From a checkpoint of a small transformer trained on Wikipedia: 11 layers, untied embeddings.
Each number is 500 + 40 x the weight over its row's rms, rounded and kept within 0 to 999. Layers, rows and columns count from 0. Numbers have three digits each. The size before them is the row's rms in percent of the matrix's.

# layer 8 attention query, 256x256, rms 0.04, rows 0-54, columns 128-255
096:495520519603509487444551529498559504469440494443513496567513460534507471534495415486521548458464440495514531402438482491462524486467511478525501505561526431483475488504430502599529431486467558491554498525504370525426527502501494485530523442493571483466524483472532526549467433452499477466478494417502479512507522476494493523512535490526536535560501495528600471510480468436521474554489
106:520475525418448508501537519584463512512473464512453497507493517426489477509460524498480491481516501561469456557569474493518482511592533491492518480507477500520491507477595503489502566561543459458445492478543517513549528506486530557510517599433473500606544528465522446415483504560502539539536553508552542465454466566511465473546483497448458441435482498399475557569479559475449587499483
079:472596545486512501574446439419429484487528538513443543481503478489536543541532457495552483529480493473451521505495464471494476518513512509539500477446451503521482523494481470493550512460485423572551474513446514480431462465564509519527480475458573531467453484525460512515580495540534485505474494552498536512448437477536520462393577501564475530450574511547466524512500494535542488524537
112:430521483578498505552521459492518558492523465475556523500473473549532493538550476531542537466489535499514529425434475463480519450439479476549506527518550480408527543517429518504545409456447524511542497536423438524429511547469465461522493452506535488469500484467493488518518502431482448480523491473499504538549516433561508547435535474504552556587452521592595501504533466456497461527475
095:545561501569559471510498531507569431564461522460495508517616546447514511434469415498534480421445523466536549491463554458450509518471412555465510521566487446500517497513452507546494432517410425474490444470467423500470482509516447476495494453504538521503499495517448573562507453476477481436476492448478443540509520450517521512597438459496576542465504495545509391465515429515534426546503
099:524528550462477485569536545545525495467470445592458497462495500435514488576459484480495504455497455554468540490543464532515499484560520496551474494497448477520458449517531549471515600509550487501486498454441500496568547517549497531584512538454574489587491560447497463496487507583503522514564530409498566508475436544540472478551529526517493445444472455408492462528472543499493539443490
081:496514533480502503516401423460483570477538469543450578415437521546500538497517524588540461531516491501447466533522505460541475463471525493547477503462433538533554474517452563494480512504469503491517520513442558561471505421525512522468460494469498502616463514480539422478518514465482514515444519567522488481449499457557490503520529541548455486529515520555487551511465503483510566478508
098:456531490597565454495476523499497533526502524425593500529449467537529488502534432559526486479466481535505516448478490517495528503377522461539560451446500507472490551472450505523504506494467513494566461504444406544411505520538485450435477448527489474501500421568489511534563418428521443461510489481498486493497488405497524501483577489509518554504550505583528449482570411473484505557443
096:562543566512408496458464580567501519526509466533533554545497516532521519507498532438481543472450505514493477518520476502499422505479488468495477413484523524481532524547479484372467483552467496523484445462468481507521499486479503543558479472538496538509544521447476509489512440549481488570508493479448533550508533541467481422562581452501443449474445501479447463461514453502492570512483
103:431431472413374478446543454521465445413527543528400510530508505541495503538499530473474525574587518482555418538509461498452494474570472495520455528484486537461535458494515461540495555480538526501541533530494510515493503499520531515538466501494455380519564520483520502489510533531536523553547531518501508403566543550494486498481503537500468475563453503467513530523534555508478545435529
087:494467509607579462568470463485591466509462513449603495449465459526536523531578475506567515448478552562487524505469518458504559511415527500547484514509545499428491513496423535493532425452472456520515473544478476524418462494489403464447472459547500432478513460530501507536544437440493504490479519492484488593479552437504574574456497504555521553495493537547559494496532427518464480532439
092:542517495451503503405468559502577414552545565472519468504525523444444488457437488411473487474475511473457512432496490543467477463516498441465505529490534450514504474549498425484481536515500547533475486437493494503558479525523477483502583533561452459504523543512476540538491464532500490484520451499498443490489520520388449460580430461496519486496502492461528421469604554439504535471509
090:491554565504433480510517501546510505499472439515416570431463522495493564487489501581452540568487513490476523604530470518551431521512452459538497439444485506521477467472497514467596548509584524450469530489452586488504576446535554494434519518469502548530496540426463521415558484518508541530450528517441543467489428518462447553481542504458462496454487514471468496546456506521468558487557
083:491504513574526536515490461498552579535508476464535522507444492547578562534546497510560461451478593471506453531505500513514529507485454524493473428513490496463581454442474598493563479437489479553544440497401525520441473463496448496459461458538483499494507568528537490542518498511470429487454469547513449509511520448461532536480543446454418568505517554537563520434553469527493540530523
109:490433552505579443423530473450572540546499566459475525455553559550548539449509410501512480496542574456529536494445508476487443478433474545487574537487437553458551509534505472518468499551533509482474492525575539531518484466497475483423497477531538494496499465472460509488529520450464484436506500428537501522510467360520494495487411489511435509512508550564568514540566524553503459486439
103:550552554474528506536541510533504476533439458552570511516503547395479537474531474466528533461492530468509481518526499533494487456501455482507406461486465494523530527484608558507480486527503437495466400464476504505496526489419475547610540515529548568503494529461503458496508505479450448481591495382537515499504477573502457458572470490509508533450483484504477459472486500521566420503516
080:522533501487485515517479563492503484492491526538465494456496513453443451547446479473484573525498413544523526517439474475492428494475468466509445531486576474535484524580505441485483564503506479498495545491474514474520477597563557523548576575497476438512450452464514557486469572487559512510498551525520488577510520524434539421586451464492526438519487550473468452541544562491490559559492
090:548556481444469536489524475495505500500522456550455531475504543483484506515501522502460498550540526479492493587549519496539429544605495517520471442509481521463573516493524495526462610508542587413476486474532583485538509483473487534462530461534503490565512575413464445397475509562474553509526480541551498492477448499460507506549539485437411427500485485493446574496460529490499517488527
103:479445522480481539436528441435454573560495443550481506504544538508537520557529470557504503484490462494407507540494479516480433504498508463553458507572435530493483466510489558540486477419490492547494482495494483497545504538533538540514558590482505504513525437471497467514508484579512507599512482553538511462506459533457534535491483511483454483483531545508495487542470521545496544382440
115:504548492522578468509474473491518497538499480463541482528435479636555471553494487520497537435527578490523490471548565519469453474467541517471500484477488506496470485555409536470522439484479509510554425540550475537462515471425529485480512435561491442517470574506482437558529533510531487504459437470477541535535489480527499528540503510567494509570490459507538413477540509457557452575438
081:519545510473507515505452498535556492488484564515592488527529488448467474494430436444450467518467490554467522494463488504502433524530441497422527560559516515465447543498504428497548468468473488598482422470543521435566464556431511459507553565588487510493475494500492567555466518508549483472536532520554492519548458553426563482594471496472474508489527562453463518459508502501502491496459
085:492512478472472505479484502508545410464573425523468508470465628457531519500463515538454491517602510501540475562604513518529463460512482502544478463537486491506543511492538443532516565519612542439490491477525586514501505538550497539496503514554473522470537581481474558412511502535508578493486498514517544498496463575482480501528471499462427400471441479445479541524499518471482479460469
099:580443506493515502465566584460578473504540523594532509425523491442432448456504478489506497503516562450517434589546452443540485520524543560515476534446500527485522522574526472520493586571537483463460518482505525526477531528545474523476504470509555452543501500499442491402498448555437519484500462397494535470524464468508499456532490544531493438533478515568481422563498482519508502454541
101:542546470478517447518591502523430418507475483522504571478528504404577551472504512532487484522539497551494476544499484441504559536481527523490518450476512501449579543474505487514489575517527456370498553508481520475495474557545488486558522439499493559468452493504402512440474568530512497557540525433515558451521420556523414503449525418584523485501480533507447506568459474504472496547554
112:427476550468429415389518528542532496508499435520466478464491479490521497481490463524477525478603489477447523488505478480532449544521504439512505491515497521494548444516461559514596596481510510499528577472445509552532566507527599521515517561537534479509573543510459487448511456605483452525522541531488561433531428531490504471463547485532466453485556496532491517516490527553476521441564
088:460424463520496533526564529476473495541451573474506466548476437578466448532488500547515531477586545470497453484420617492534511502594490482518420459441488504537505471519514492473485542538515512499561460452469535549471465451530497529492438465457535522514446514542449437461531575530503498465548483474473459473430542498496509486453456523496488571523458455489500491378574542476456442441491
088:501556490496498522473488464488548477477507440527431521526395553474527467532467571531439554522567498497512535579531462457434479545495566526425526501451442512504545562514598421527525498480526482447472458458555524523522437508526499556525562534495499530543578573541498533349554561447488552518543477524511481512473532521487556485535490455423480526448457486462443583537540511486509545456427
084:559511564537484519527500450443517514519473516438515518517429500553489511459521490579518549525479465506419546491537508477484530510456552483537547502478415470481466463530426552498533413460448514453541490515501475455520491487412524511470444485553461491489480457413456432530496469421523436485477491541545500437451529471494487530546562487476494491525518427520540482463535475459515552477486
095:484479448446564555530545522522482509455468534454458456507555478525447550542576516425516465494547536474526468512460566509557543550565455488515476428523436514473462467468490582570475564492519576399455549533526500504407476424462472477466521421447460521498491579507479432519602509494482516531487490540505508465486493504499452433460511485482430505552455442498545512425451526512491505484537
092:472392487543541482474465504483360517501477478480489516607494488470456462478497521527535463472451516524495479510476554503479562571543468507467554527494466526562473496463524493520485464527416450518472480481524578514525463548573465523546442542481466480494526447489564562486485522436495532454529525444502478512512457470520575470460557526550509509505567526546506571528550503527488509520449
098:449494458485531497543600547442492549531521473490507459450485527512489449507450486546503473611557486520493520589489523461500490526402496546479547447477520506455538523537453487553485513549439527536516502506530486507549472554494513496467528466509504512484516438449488460494401562526513506506444448448494556545505421559538530472561466476507555453509530466552486535559471558446440550494516
090:566501481513518493528561489424432475474547581483546472508512479548398448562521473555601424489441544446479495475510469584493581525503462560561524479479414485542522581480466558585540470445470504442544478559470496513495490466405456512512464527491482562493482473501490479480539514474563499519425466474479596449497506498529497469497469529517469486517543414525533448467510520525520486494502
103:497547469504478484497524490463501502486507547520461462540453526525522501504424554547488482580578487438530485473481561485503553496498515459524542553469503534472489508608425490555501500533518555544509504503561500580421523545517556477464520492499555477446494515591465522481557513515490532479489530468414517452534461473528551477533533563507452485525490453486534474548533474579518470494478
109:552474441598552526501560533511545510458515510546469494458476509488529498395553469558513459519538576475551525529483469462489482473484533545568503493518523508406542532539469491549429521579506568484476452479486523557432517555499464501468510422539492512484464511499479508526511469434432558485508488439515477472503452420542558427459512517509446475523467518537497486566541501438414512541532
105:423452483517465477467451502468487538508485568445501475547539513578488489426556486501544520472501559468401505484522483478497552470481442474567553550517508467473536487535507566510501473508524481562516498545438515542523515517548523505502476546483537555424494482538577505497502484451421515471513552420498468431496497452552561542507575499486486534506513445524548569426530468573497521547487
090:551490528533525529520492544548524506484497467546617520396497508404487500486497540544565501523492501490533504512498547475513492411434515479459524487495555493445539487536490480488483451504537443548524538525504474510575500515498547501627493535482506491464485510509469596474487497553445542562493429514426491548485467586552579539453493523559514467472468533472397439605488520454530517478498
096:517529483498479542482455509507467485548568475584485464458483509526560443550587518509518501477438494475429415504498453538445474465419461518558570515545481559502482585497548514456521517535487478445470469601403501509478483446551520495526548511526505564540530494424477511468523532536476543501523482576479522518512544525481519473555561461502494474429484534466473545538459598474520532468506
089:527578478491466490451526516557512457506461507390480483474480454523553515526539470415501503423534531544476595501452525544536465493467553460471589512494428437494497448568468479544525486409543487433562537503459471496485505506471488466583452544530473525486510590492460487533474487513539495563467554530480561479503455467477498495528541473494455474476473472533480504436532514456437542490495
100:473474475466494490474459501488469521505510519427458523535493500496438444541536495475553396445499537499453458510463479521463496582530418490515500506540484522515499509384501593449480489452527431492427484517527569434486534473490521446452485553542510467510486499524442488509487469430506508494449542578466466512478585529457510490572477459481452568493531524435530500448429485530511524549521
100:531454500572427575467550509495534518517465525533544521514479487540479425472548402492561523555452481537554489478415557439472470485518475499546443521518557543519507467504490435504467458542478527567462551421558461514514507463558592467460495528493592511544495458580489521527462447491508463432509546469498534505556468510530509505494484494558521475524500517503517513469508417533530490542507
100:502530524499481577492414520482519453519462492509492543483511545487427526456463490556467500520591495491524489466511496513538451422500513534519546467496533475499522572472490464462503494529582437491484503497456525514568482564564500508563572544505525533482537552449496491427462535565521484467472482528469503563452446532460540518614534515540503432487491587505431575505545484436516549479521
089:492531534490478511537510528501448474484518509538418531543493483557454457418482559504511496496500552473462451501561478489531480556508480524533495583499525554539505420491532558512441541490521550460456539505483539442526500464499480482489545442542443517442514514424438498463587504520462520502490461591525448498512530557513452533489576497464480491502515460433561576492507511557503531433500
092:483546519509574474496527475505486462466473565506478502472543470570496531486424450466475519398587515507487574456499436476499475468466448494523541496439438429495475506566481557543566477525465484512517503490449459509475500522437530506414538476486507537528508465494503364455547508463494481519501463475518487541559503438509555560495471532525467462526497514582547509479517521425419555496502
085:546441522468514559485545530497476504479436516507522498500604469512407475494528459439534424504472535495518497441483504521563558557563515500507525467458443480468471514533428550544496538541501497472529506491512532520489443523474462474459472462473493463508474504527467414477485510497449487449532489468559475483527459455506456458499476511473517542474447479551584483469576407564466512518524
102:456517525458496511531574535472427522500530502405453490450520489476527489510546473528532445465478457486443551535491519478477565456506472533442530491455551490531500537583442678501506557470464498409495508580515516479435476498480474464552481478488483488477518440505470506446573474524525562518533475557541487462558487434488474385508500548487477494501451524524439428470498551482500542474419
102:431461521517482450486503548420510540514469549434498376518544502495495498366543493525547534475519530497490463527419514475488564504479438484552469558459514544571510505551437444547506460559509559574500489516464542571426505524573444510464508549497522468439482510529529518519457492443462478458504465403464435470561588476562548488420476538542495523497485491514590542545557457527481536481461
090:454506430532508554456556461503535474473510479401508496559548478554550514420548470540526492469431542470582433501506563434530490444529548538586517496507461503471534534582516528536501487478519467439485499544509554538509504519464496476501556477445431521454490556513500460472521483387497444529500594480593442520534508422501493455503481544479467509540540460564533501417522444488469474505489
095:552519540495408511539430492459536479448482494531531510553470542471510529432518554420465493525523515498498510502513531542541509446494509513580465539552472555498485486487532484519487449509463564553524534554581490476525536472474524538545532523491517479482566544453550566532464386484500496507496516491441467564469495510528463543478479481488581459478493536475473513518437456449529522503563
107:505481504443485474487493559545539474528511459514463497465494469483445464498476527516518536510495546498459495441473440580513487480513505478513526554503494488534556559388508465407553510517587518418462466541543571443506520475502495482488499576515489562511482498469522536537486471496521520536490536599448482478515519514530487512515438501461554491426515535429491532576537545448505545518582
098:520515509475506550518401487538530485446484525434462480494494475514470510547509508496482493462461509524492523464559486511507537480476463566553456444505488479491473505516454515491502524487449492475489515488441467477435497414496520474535562433455464490624397458525463487586491530512487489446523504579516546477566542491468457486586467494470481498547533525537509397424476461479486481494540
097:531523466487441557514554561511543576521456509616498504422496574485533438536450515520491519533481482490422490545482528511472463464468494510531447503448595484523459472587534445467471503537539530527526542477566520535474501543482521489537547463494552502530491436528463557470525490474501557478618476458480547492538487447471499481542454470511485472508528501423497424564521486528505376438477
095:537536521464481493532516476536555447571548508534566554540461492528511490536481470469483501498485488506552564492566546473483429530569488532508520488501519479421533553499478579539482499495542517551525500493476533506455467529514536462468480462555537520510481504492446463471425539528502506494458456550573510509491425539504425452550446443474520518473473494552489527497502615443467510569468
103:540481549501436470591497512535514519472500493553492509474478549514435478491578450530524546449507550518460514504402498540495484483508505473533472581515523616491544523481490480419490429591477519573607536507528466419485522437467528464507478553470471537480489514460600487520446518496534473485555445433460489533469444427467457465484508484466527520488421548516498531545485515423500469504509
116:503500478479494497518471496533435518500540506485452515413417485503484509579508457502457481417465499447451503523476521546458440450470466521463490534582467541549492518431500477427520510549537490496502470506544550426432511442546487447470516521451497452550517569538504528554544550536545568501515523540538553465412501563470461472501483452496508525489499523507439520450421584461458534562487
098:472512566503515551505551510439486517492503465489500499501590507476499451488563474502534574508472455537456528480427464491509492502488522500600509528458460417576600513450522492494477488524459476485540449515503488476492515458476528530471514565503484554512478447475520447523421488411503471528575527521601535531538492463522541568459520571569529485518507515540475499478561439428457523544456
# layer 8 attention key, 256x256, rms 0.0391, rows 0-53, columns 128-255
108:418436497582549537458455469505490518507510509477458505519530488581437520492619529520507485584471515483510456486458529415478522503453578516457501508451527535427467516540468431448479501472476518516552504493444499513412545485570413458512512483480456529438488498500550531499468464431453475489446492500460469497476461446529477504454504539531458506578488522532523460485525473514519557520534
106:520563470493492482462499460504481515495495537486542502455494500523558507522458462526490551498510493405516529456471532465463437511519503461464526500481518465528415484512469523514537436506510544527563489497479449510446543524412487461516516451523480534505460504492412540509485508498594507456530477508535577532504497447454542530463519471543529492529559528532529502552502545409550418510413
096:497451539466511518450538564485486494530508482536494530513491486437516466434449526452481541513549566502441467499541459587515491519525503518543484555478467537541502513470536465448448542499480489535446505491533558514552465418449625543516515554471487420519552481460509512468510584540468487501450482548481469486504506530387567492486512502478438486494488521449492550482514448540454483474471
102:494436470484604518490429499512456539504499447492448465511475531533452524474548466538468419556467471516433509533530522489467519532444511523543483469473518517404531532532515510443451519527452503517479518521523563522461514503497449424515461554492445449449499514505566505502507480488452525598446436508478480502509489495597379488549477547428457487528509505540498492394454458517445567493573
094:442423483527464530483460440481502477470522447480475492512502469549447544454579550443461514470564538527507474499469431471482554525500549506519497521489517523364587552534525492443483465505484523496511507502469507544487499465574449540440514511460472500478509544456549467538485507467472409465466484472501502476532503496540507538455534575491518509565464490521501520551551505556519560519487
115:542570474512512483474438465508519507504470522469492460484441471511512527568511505524512496540448537451475468548484517500456479507456467397584543465470566415528457448485515506501524372517436490505512623543481513447435558484458474430493498440577485486491489445480394550484505551485456575484496499502465520542468525511504480494481426459524454545447515475536529491436471453494508442537425
082:515490472459467501532546483590484483419522503474550525503531511474482474453393509470497518505527490475439479484506499619478439624542517490498529467534487489551474502419515500486520507465496503587511552474557528408539500418373569471438479487507513547495528521438471531504627557558519543475564513525544525538471420534489457490509437511481571501469511521500433430462473482495455480436465
104:477473519501547503582511509543507525468585522535456506507511519476464528451507498467459440455517490535506484536430507412486466535442487545552403502492467515458465502501560514429460543469490537443475533581526549488521537431516453532508540494457505470435558499510590505526475479466434457555485482480467424436478453490548390524500469533469473449538489535526533478463438508537435578531578
109:496484472550551468509467551477460487522455474496489409466500460561510530502481483486499495508539534531479536492446497453511440531452529488568508541469551448537489519527486399519507510547519439438502512552415523519420471515588428458529512469587500486468498512499470499513447543533432532499473539454482491524515499520554496491543416529484593454527495518471560479509497483503501460474483
102:470525582498513477473535540464511542576422511497493477444539503560558504491459506442516567515467492519487536521470549500509510434441484505446501442499473558513505415514458443569510507552569438545485477443486551573533484493468501484543500472535450495469510513533449530460515529474500546475450459464501602475515499473490550501513501420523517432502497493488474467534550503473498431436472
093:511477528465543509570532491476465518540549546494502541534561492506436520458555479456469465474493488513554412556529541485506490535465456540460419479492539490464552520484575552499515482534467492485511530549514584527530542478511406410512430518442429481452432520514574495546504445487427449525481504513503441459456468538568462515528509547500475501565494534510466506482452500484495521502556
089:470560536603494447509496486453551454491553525444501526548510455559494512560563501551531556474452607539566543521472475349503546469545539532505487559506515478491553496467433504451463493437480533427541484606498484491442524496499479473533501445458571518460477477513501432498487474505451448494471480508451506468449512459488500493439516505509502567469505485481509525487539535536519527544446
077:574573555485459514509512525538525546493467505556462490472404491484564467541413432434437525481584431468431537512507473596473496496488508429507481457521476514507445549519545558517460488532475534532538471464522446554497544557478472506417537505497512462449515448425474554554518505533550481492513504469491509479450529468473562459589546452527537442506537564531549505493527485522498518473492
097:510521520454568479532504571526497486504522486517529485481497407421463490473513458535433532507524432488559470501535471448544507562433500510550439477529544516486512520508464521439474482569497489481505488537502509503565514491562492438517415493527508474448496517505599503557520505526493469536503459429500492497467467570546460537510560493452473469579492513529451497499436504455527508447599
104:455474520557485460538508436542472458473541498514520516483537499494480534564569538463504474499519528438564452462489514510463467455509510527482544518561495514413486494587514520559461478473443546453518453485486431475554461490549452542555552542482567489458530499486545495524517502523535545454416533557375465492482537455513482513477552580496517523518468528552508468526457546539535498585537
117:500510485566501459469446465481508466518548560478500408501513529531497504483543500520519408527493554523453476514533497542485405527455482475587590552438543450530500497505495521479479542446514586462544546520476500447418536430618480454440503529570446462447442502486457453527483501534460516484517595556431537506559542470460498565523432496480455523415529489533520478468522407535454481548522
088:548514548480515491477552463519495436454486434510496493487478494557519416496460485560460519437514516458463536429450476500407439498551482507454465592473488621497465478453482487562544460482588515523543450515487471487494513424476512497448512505523517550495456490422444471491513511467556595533435444526495536498507529477518534468412457420486525464551503470448486480513526527543526460492456
084:509563512506395536516473516508462413492460502451525511509488469496476470542447545457514533424491465441448531474462488540498515474526517459537577469490479458599424480500487542530507530521528503472498492455564480515544438488458549512446548462513515500471547464485466533487500536512584549413487501511521512531526527438431527409506501464522505515455494526468528497536547557483528508486494
099:518487473513466488458499451530593544505427436539526499468515497510499515530547528520558477524502529510496484462537532583500499517512489491573551434423578496521464576482524499496520494484495499510467511397477496456521482511427485486480381538508494498537447495486468487461542513453483536501505558433516522502538510482511532456495521502546521498455545515484441505422482424485533538536454
125:434475524501522520478619520501503541518501511508515521518499517471528460501582405492488447428516492459582500505514493427468446502423547505538552531564529526415497521531474466504540545475448481544526473492487442497433500550561401530503513483434524417524563449454579499487519372510491468515514561471469540488488530463546476576477524537531501491449474531515553465471425555448503530511558
094:463531562495460464481532493482505440491594546450521495494492498536531479516583483433563512426528515529501523480468411442495456492520540473561493498449473533516491493467394540598472477494480477472483491539466474537504500514494534584524547463435515436522466490422467519500539501500587505440500460542488536509505514488469520461480547475520552431446477514479476460489516499486507521589439
078:509527563530458549487521545584470422444518473485450553515463527486563508488493539489518548499512447475472504393527483473468492482519579514475512507447503430543465506434515512554529590515547552501483520427541483525495547536494551452464581393492495524493569450519468472472496480508554507450534547516543521482522485440458607448501501488554474489445516519477483442507511495514551462470452
103:461508574417488438506491498451572490455582503468449557537413531519562472521468566525522515499536505457431469420520483564440507497521474490520512542445438452544474438544519600513510523483500519438471462481456486510518578406503505563475567518512524483441492469468477478569454483555511503481520533526490536522553516463443557493524531482447485489458534507509452479494491505479491467527511
094:523492513509476557470429528469398481459522508479451503486461491543488438495453486469505485517496429497370517521525480566475527549574483470525562483473426523488505521528568527438493515512511553495474572486412511572490522516537490440491547518534502465475485437487470512511461507464523476500427496501453531472562510442476499503568479526455521543432499557561510519517565460503544500429496
098:613513502516538474503450531531578562497528476544465455478413496501526470549451525559464568520527475522462562510500520513476438488465456505451495451483482521588481553471524495480523466529520489564473499454505509574485482530429514525479464460550522486480540481474483502477507497516502560440568506493565543571471491477490547475530506427510540441429468470464488548492492487447484368551500
108:509470461509464465490460477527489483540453463513513519502535477521451514494555486450513490514523564481529511490530484556504565495477520505500532488543483439514544425495499480504583461454524475591470445511497483491529437559536563442511472534557411408504525502452561528507527506537474487559514558562502477475458493544484473516433536491469495594509498476522532486486440529483532498432530
078:586505502566439528443483483510531492484509514440425507512497541509505463479483490414512495431497498456549542436544476494472562537495544537494603509492484514570460446442536442503441470560525534458537474520535541471517512476521496522529567516478516490499555467499520502481482499463492536409472517472481447473457484451483532482537475459527501569496551555475492526544552530478573525484462
098:449510487500568574522539553497529545482535501522553485479515446474483499499590476512496523512537533531540459559462532474516471514506435541495520439575463527449528531514484487469511481505519484502502453421500550479504524528609465461524462505480520426501549536543564537491481551448411496515552549427500503497500487517527484531508504550501561476612504498558488495455483456514502538540548
093:505521465528548481475480512404501486557496504500547521496530441542484544518413491529605503528434519537512482546530444519630517525455496492508563480544482476485549485485506536447548476479479480461507485549549506513507507501470589486453481572502431496508508537543502507474501468541460458495509450572511446508477480517525531595424561512443516562455478431479526538518475479466465526487516
087:563492494429498439409460451465498484557456466472512468512520446491418539556475455536631494518504580570492407516473481604503506408484498492522531532441441478471550473491478535468545502470553485539493488503482541446540589485445606527519509513559391506558473494455460541514466461495487542563527503539514570426465485530575498483495514579500522473559491498471529496427468435551534473483452
094:447457466433510538542483480535465504505512488466468524496474507518521513471563492499478441512522526475469495549473493454495517469534500486437574521514466496470449548546530513387462493490491433472394446478550506540524456486498417445477480540572496448446501436521553506568501521506476552496519521469456430480510521458487525524500480543583589452462512522480424481497494558471550530562454
090:521469467517513450505450497485495538565497511523582438530537507529509529419538496502515537531485443516522488478509598559530474497418513417463496537470488538498521503536477487399504430533477511598494515488495462522438541476539512448532510506535500448514388509516590458512506468382457446518522540467468525494531444508507511556488516491477535560499451480529459470445479509480481553564496
097:456494555469514505506478455500505433470505507444499634492516542448466477538473539390504584483518478529547453498539452406486446430470564517463448478558503491534491468536548483459531548533536519446500509504507549562489505497491496546523569450491459490542508507446467398557488523533520487475459470517506533499429462478487511552543551531528527497479527575474503402483505526430547498499466
112:464477479452490523508443560482398497414556552454427543578501512530449478455460547476545432579516462471475461464454471529473532531531467491515559529468471467543542501481571530398493541532508545439480508529477558485498541465474520466460554531533457542449469477504465489529519481468507470509509478466513372434534509512468490529549398581482472511513514478486556464458555459542522537483514
089:416415505447521445520403445493457513484449464540526483489474480493439532558495474522535526605446513535586391509505485527484502501466493472524469471481521544519537465461523510543533550491421474462477522530436511471486541516469483461541474476435417482451436557498501484515528528444515528544544495494597518451487536530544505431516469473519567536604478443490450507454451469521488507483511
106:513528493496463527524493604495502457487514497546436555467472585547539425540501508507464533489499448459464556512569480540477505494599478506535464506449540478543529511470600526491420547515553500481492554510499471473474501485490516487471540496499467477480511549464470497458462546537575544482524503518525512508507486529450498514568512412468471470501531513499414463483560444507504497476399
080:515522561505501562539456568502490524474477492455555458536526503522460520505465493559549524550509433472521482524511557513456516508487513476488524449479614420531521523642525536435467463533471445518439443519591508472512462528540468506547475523530548476424514539541528561532492510535484501611530487459421478579499496416558515480559490463478485504530531524551504463495443455494451527509459
099:448517435501534425488499553443469502574503488554563538497421468460493500460495492418479455497512480516561489558454489512549517515515494541488512469519467535476520521542530586478498482524518489503501486452436471512503518533541517412520486527472441467515563513497520540555476505485525515527453482495476512469504424517558447529474524496507533539508437465440517517513538438582505489475567
087:507538483483491555439473458474541559556513531500571472506477423505479441517547525483499526492471468537537500513478522488594530483409485461577478496490501499521526547491447522547547541504444539511514421474412459466490565532485553479549421521508522416490512562462514542556460532502565511493500482501520526503559548506514511479434530536502484415536471475459514551478504432494468459508488
109:498528523433464483534534493527578466441469512477513554515462544505554465583528512449457525488584507489539453558513540529464479489540508521491515399488504473544507436427540494537523487560508537425458557516413506509523464485491508568510521523460516558465445552463526511456460466451544502519511420426471466584483493518441496506609471512465492498546495493483497496492538489520493489593477
074:456562449466430536537545498506446515417482502542416514598478506500470559491438516514513495534480511494544480448553529515485484539580478482515468560497465470486518507484555502578546505512523479509480535455544501487520421536472562438500510554501540565497467458569448502565432524512507551483560489527577479485480489502487570412518423481516469544449538546539488526476540534451546490449488
111:437548523546496464442433505458518554536450464555557458454559372530478562475420595499580494572507582644520505497495510576591512511479467456483484487524485480496555524505447532514559559479467473504555509472483533493567562537481476508496438525510455494500475488507524455486479545535412509494500474510512523485451525475464489469462460509468584524542472417524513540494532464487490522452513
109:471441473524535445510490512499496570534508509474502479567519483493442551479574438487534397522511496470548520489456439544461488542462459501495514564548487561492500504518510499469465488494464490503556432484515452467475500467513464494446476565498505385459530499525490537567518459474449454568482584440459417526505517466508500558435524518477493520569492515502466528479496510504486445497527
077:506513489495494431445461515452519509581513518541581432481480506528499488530462492523522491540512526596513491505529441562583501482492476478559499531452376523525488502520460563476510476484462547538554489426438455476516564496493554531467463584541446431523491532471508524525513482587486521516449527496533523501521538579463482560524496480468491428483431419452515518541510458440506461493549
114:479464486528527505534448510424488447484533513527565559435494450507425428558467534508520539469514516505524474465449495494533511529452483425564474535508484529489506396480491492489484445457525491569553480517447455489520508513473454501500492561484489482492453570487494470599500482484465450558503530561491505509449523551500447570530542523523564501502501465499541527476476485517472471514575
096:491481487456500431480493420556529511544470460533520492560560440490509472478465474477479496541556522472463464510454475550538553525515473455462551506510505534491548521456557509445456551494489480559552550489456531460509500462495541463492518508575416492406428516505525501500491422492484433514547473451555458440510580548469440532492442465472482536543447508508456553523502422515502458488494
080:402464492524556492527450543468512514401473537586538435542510511524506610493485495527527441527493492532497474454478460503546504512538504468420530440526531474456552503477473568568498497472463483407491511491479505450548615503479509494451515496498450517450446586534447469464533529566466475508470520477513484473531532577471474520449452464540532507505422446504458561487542472502433469495558
108:468568518500544570492495535536549501530512532552504537471486481522551483481491566497459509510474492432470433523523504590466461498549497504509454472466526490505507475470546502535460567480529480475523533428478525466496455487492562526449534432458490533505472503485470497423551552550517579449527498531550526469502461526455458475500488484489567465521477547488491575516535476511432474424482
114:523594495504527507531554532516562547538490422550571480502504426476497511540443508519430516498512428558493506538438530526534533469481423544589518519515541500448538528506542557528509456586510532518514496513449486545576461553506518502456536504532540514518465446525488596530418493527508508506533473445479497543509501478529443437546459443514524576575518476449542489457551438506484386474480
094:580504538555559537496562466484572542547464480530547399514453459513493485524449508534478467467457535515510500494449470518569472513473499448517499437551460526475519474517418469560500459501442562490526457534471466496490482544507552447465508476428590483425559531491489541579473465515535522515521496458520455474497555444575491517472572518478508435476470458496499515463450574554521525462526
091:466478509520427483605526497556492446411529521427434586491539609496489432445529480488516460463470440446497480509508466501387472500563503542439467520405547445452511488475576487502416526508513494465465483504526530456510465527486490544493535504445519470511495461493469477515490542490526475443489525530474425544537510482453526501523479497485505510448550502528487400506512550489511487465450
090:455540508491471440512526515476427426485585491496526528499559489552468560462513564468471451474562457500460538507494541418480516461456536506493428511478488521488534491479523475405569505485494474433426553486509492489469525525490455454492494539528479507534482522498552480471504463508495470491504500517461462494511471503527445561511493598467563457527460401512525499473453445474484549514515
112:502501552516500469507485531557484553492454477486469500491593528548522394507447485493421460500518481415560489526480546512494486520482493520498494517506522492496543539495555501486456482530504481508459486519584488504526422442491444595411487532506481527542469498479477491460532500556548499480495472488566457460534532527554469474528467401453511519501543582497513489539438490487486525534482
117:519508513471488443516517514423486555559480433476528570445515520512516502493517506484482585518481508456544536566445478477500499501464496505584606481560399497500488453531539428555565470523538493476502455526437472530375499523532427529536481462457526465493601547519514475505521442474517520499486471542522472580449503491558498528489495487490506450472534533470564456462475507567552541506481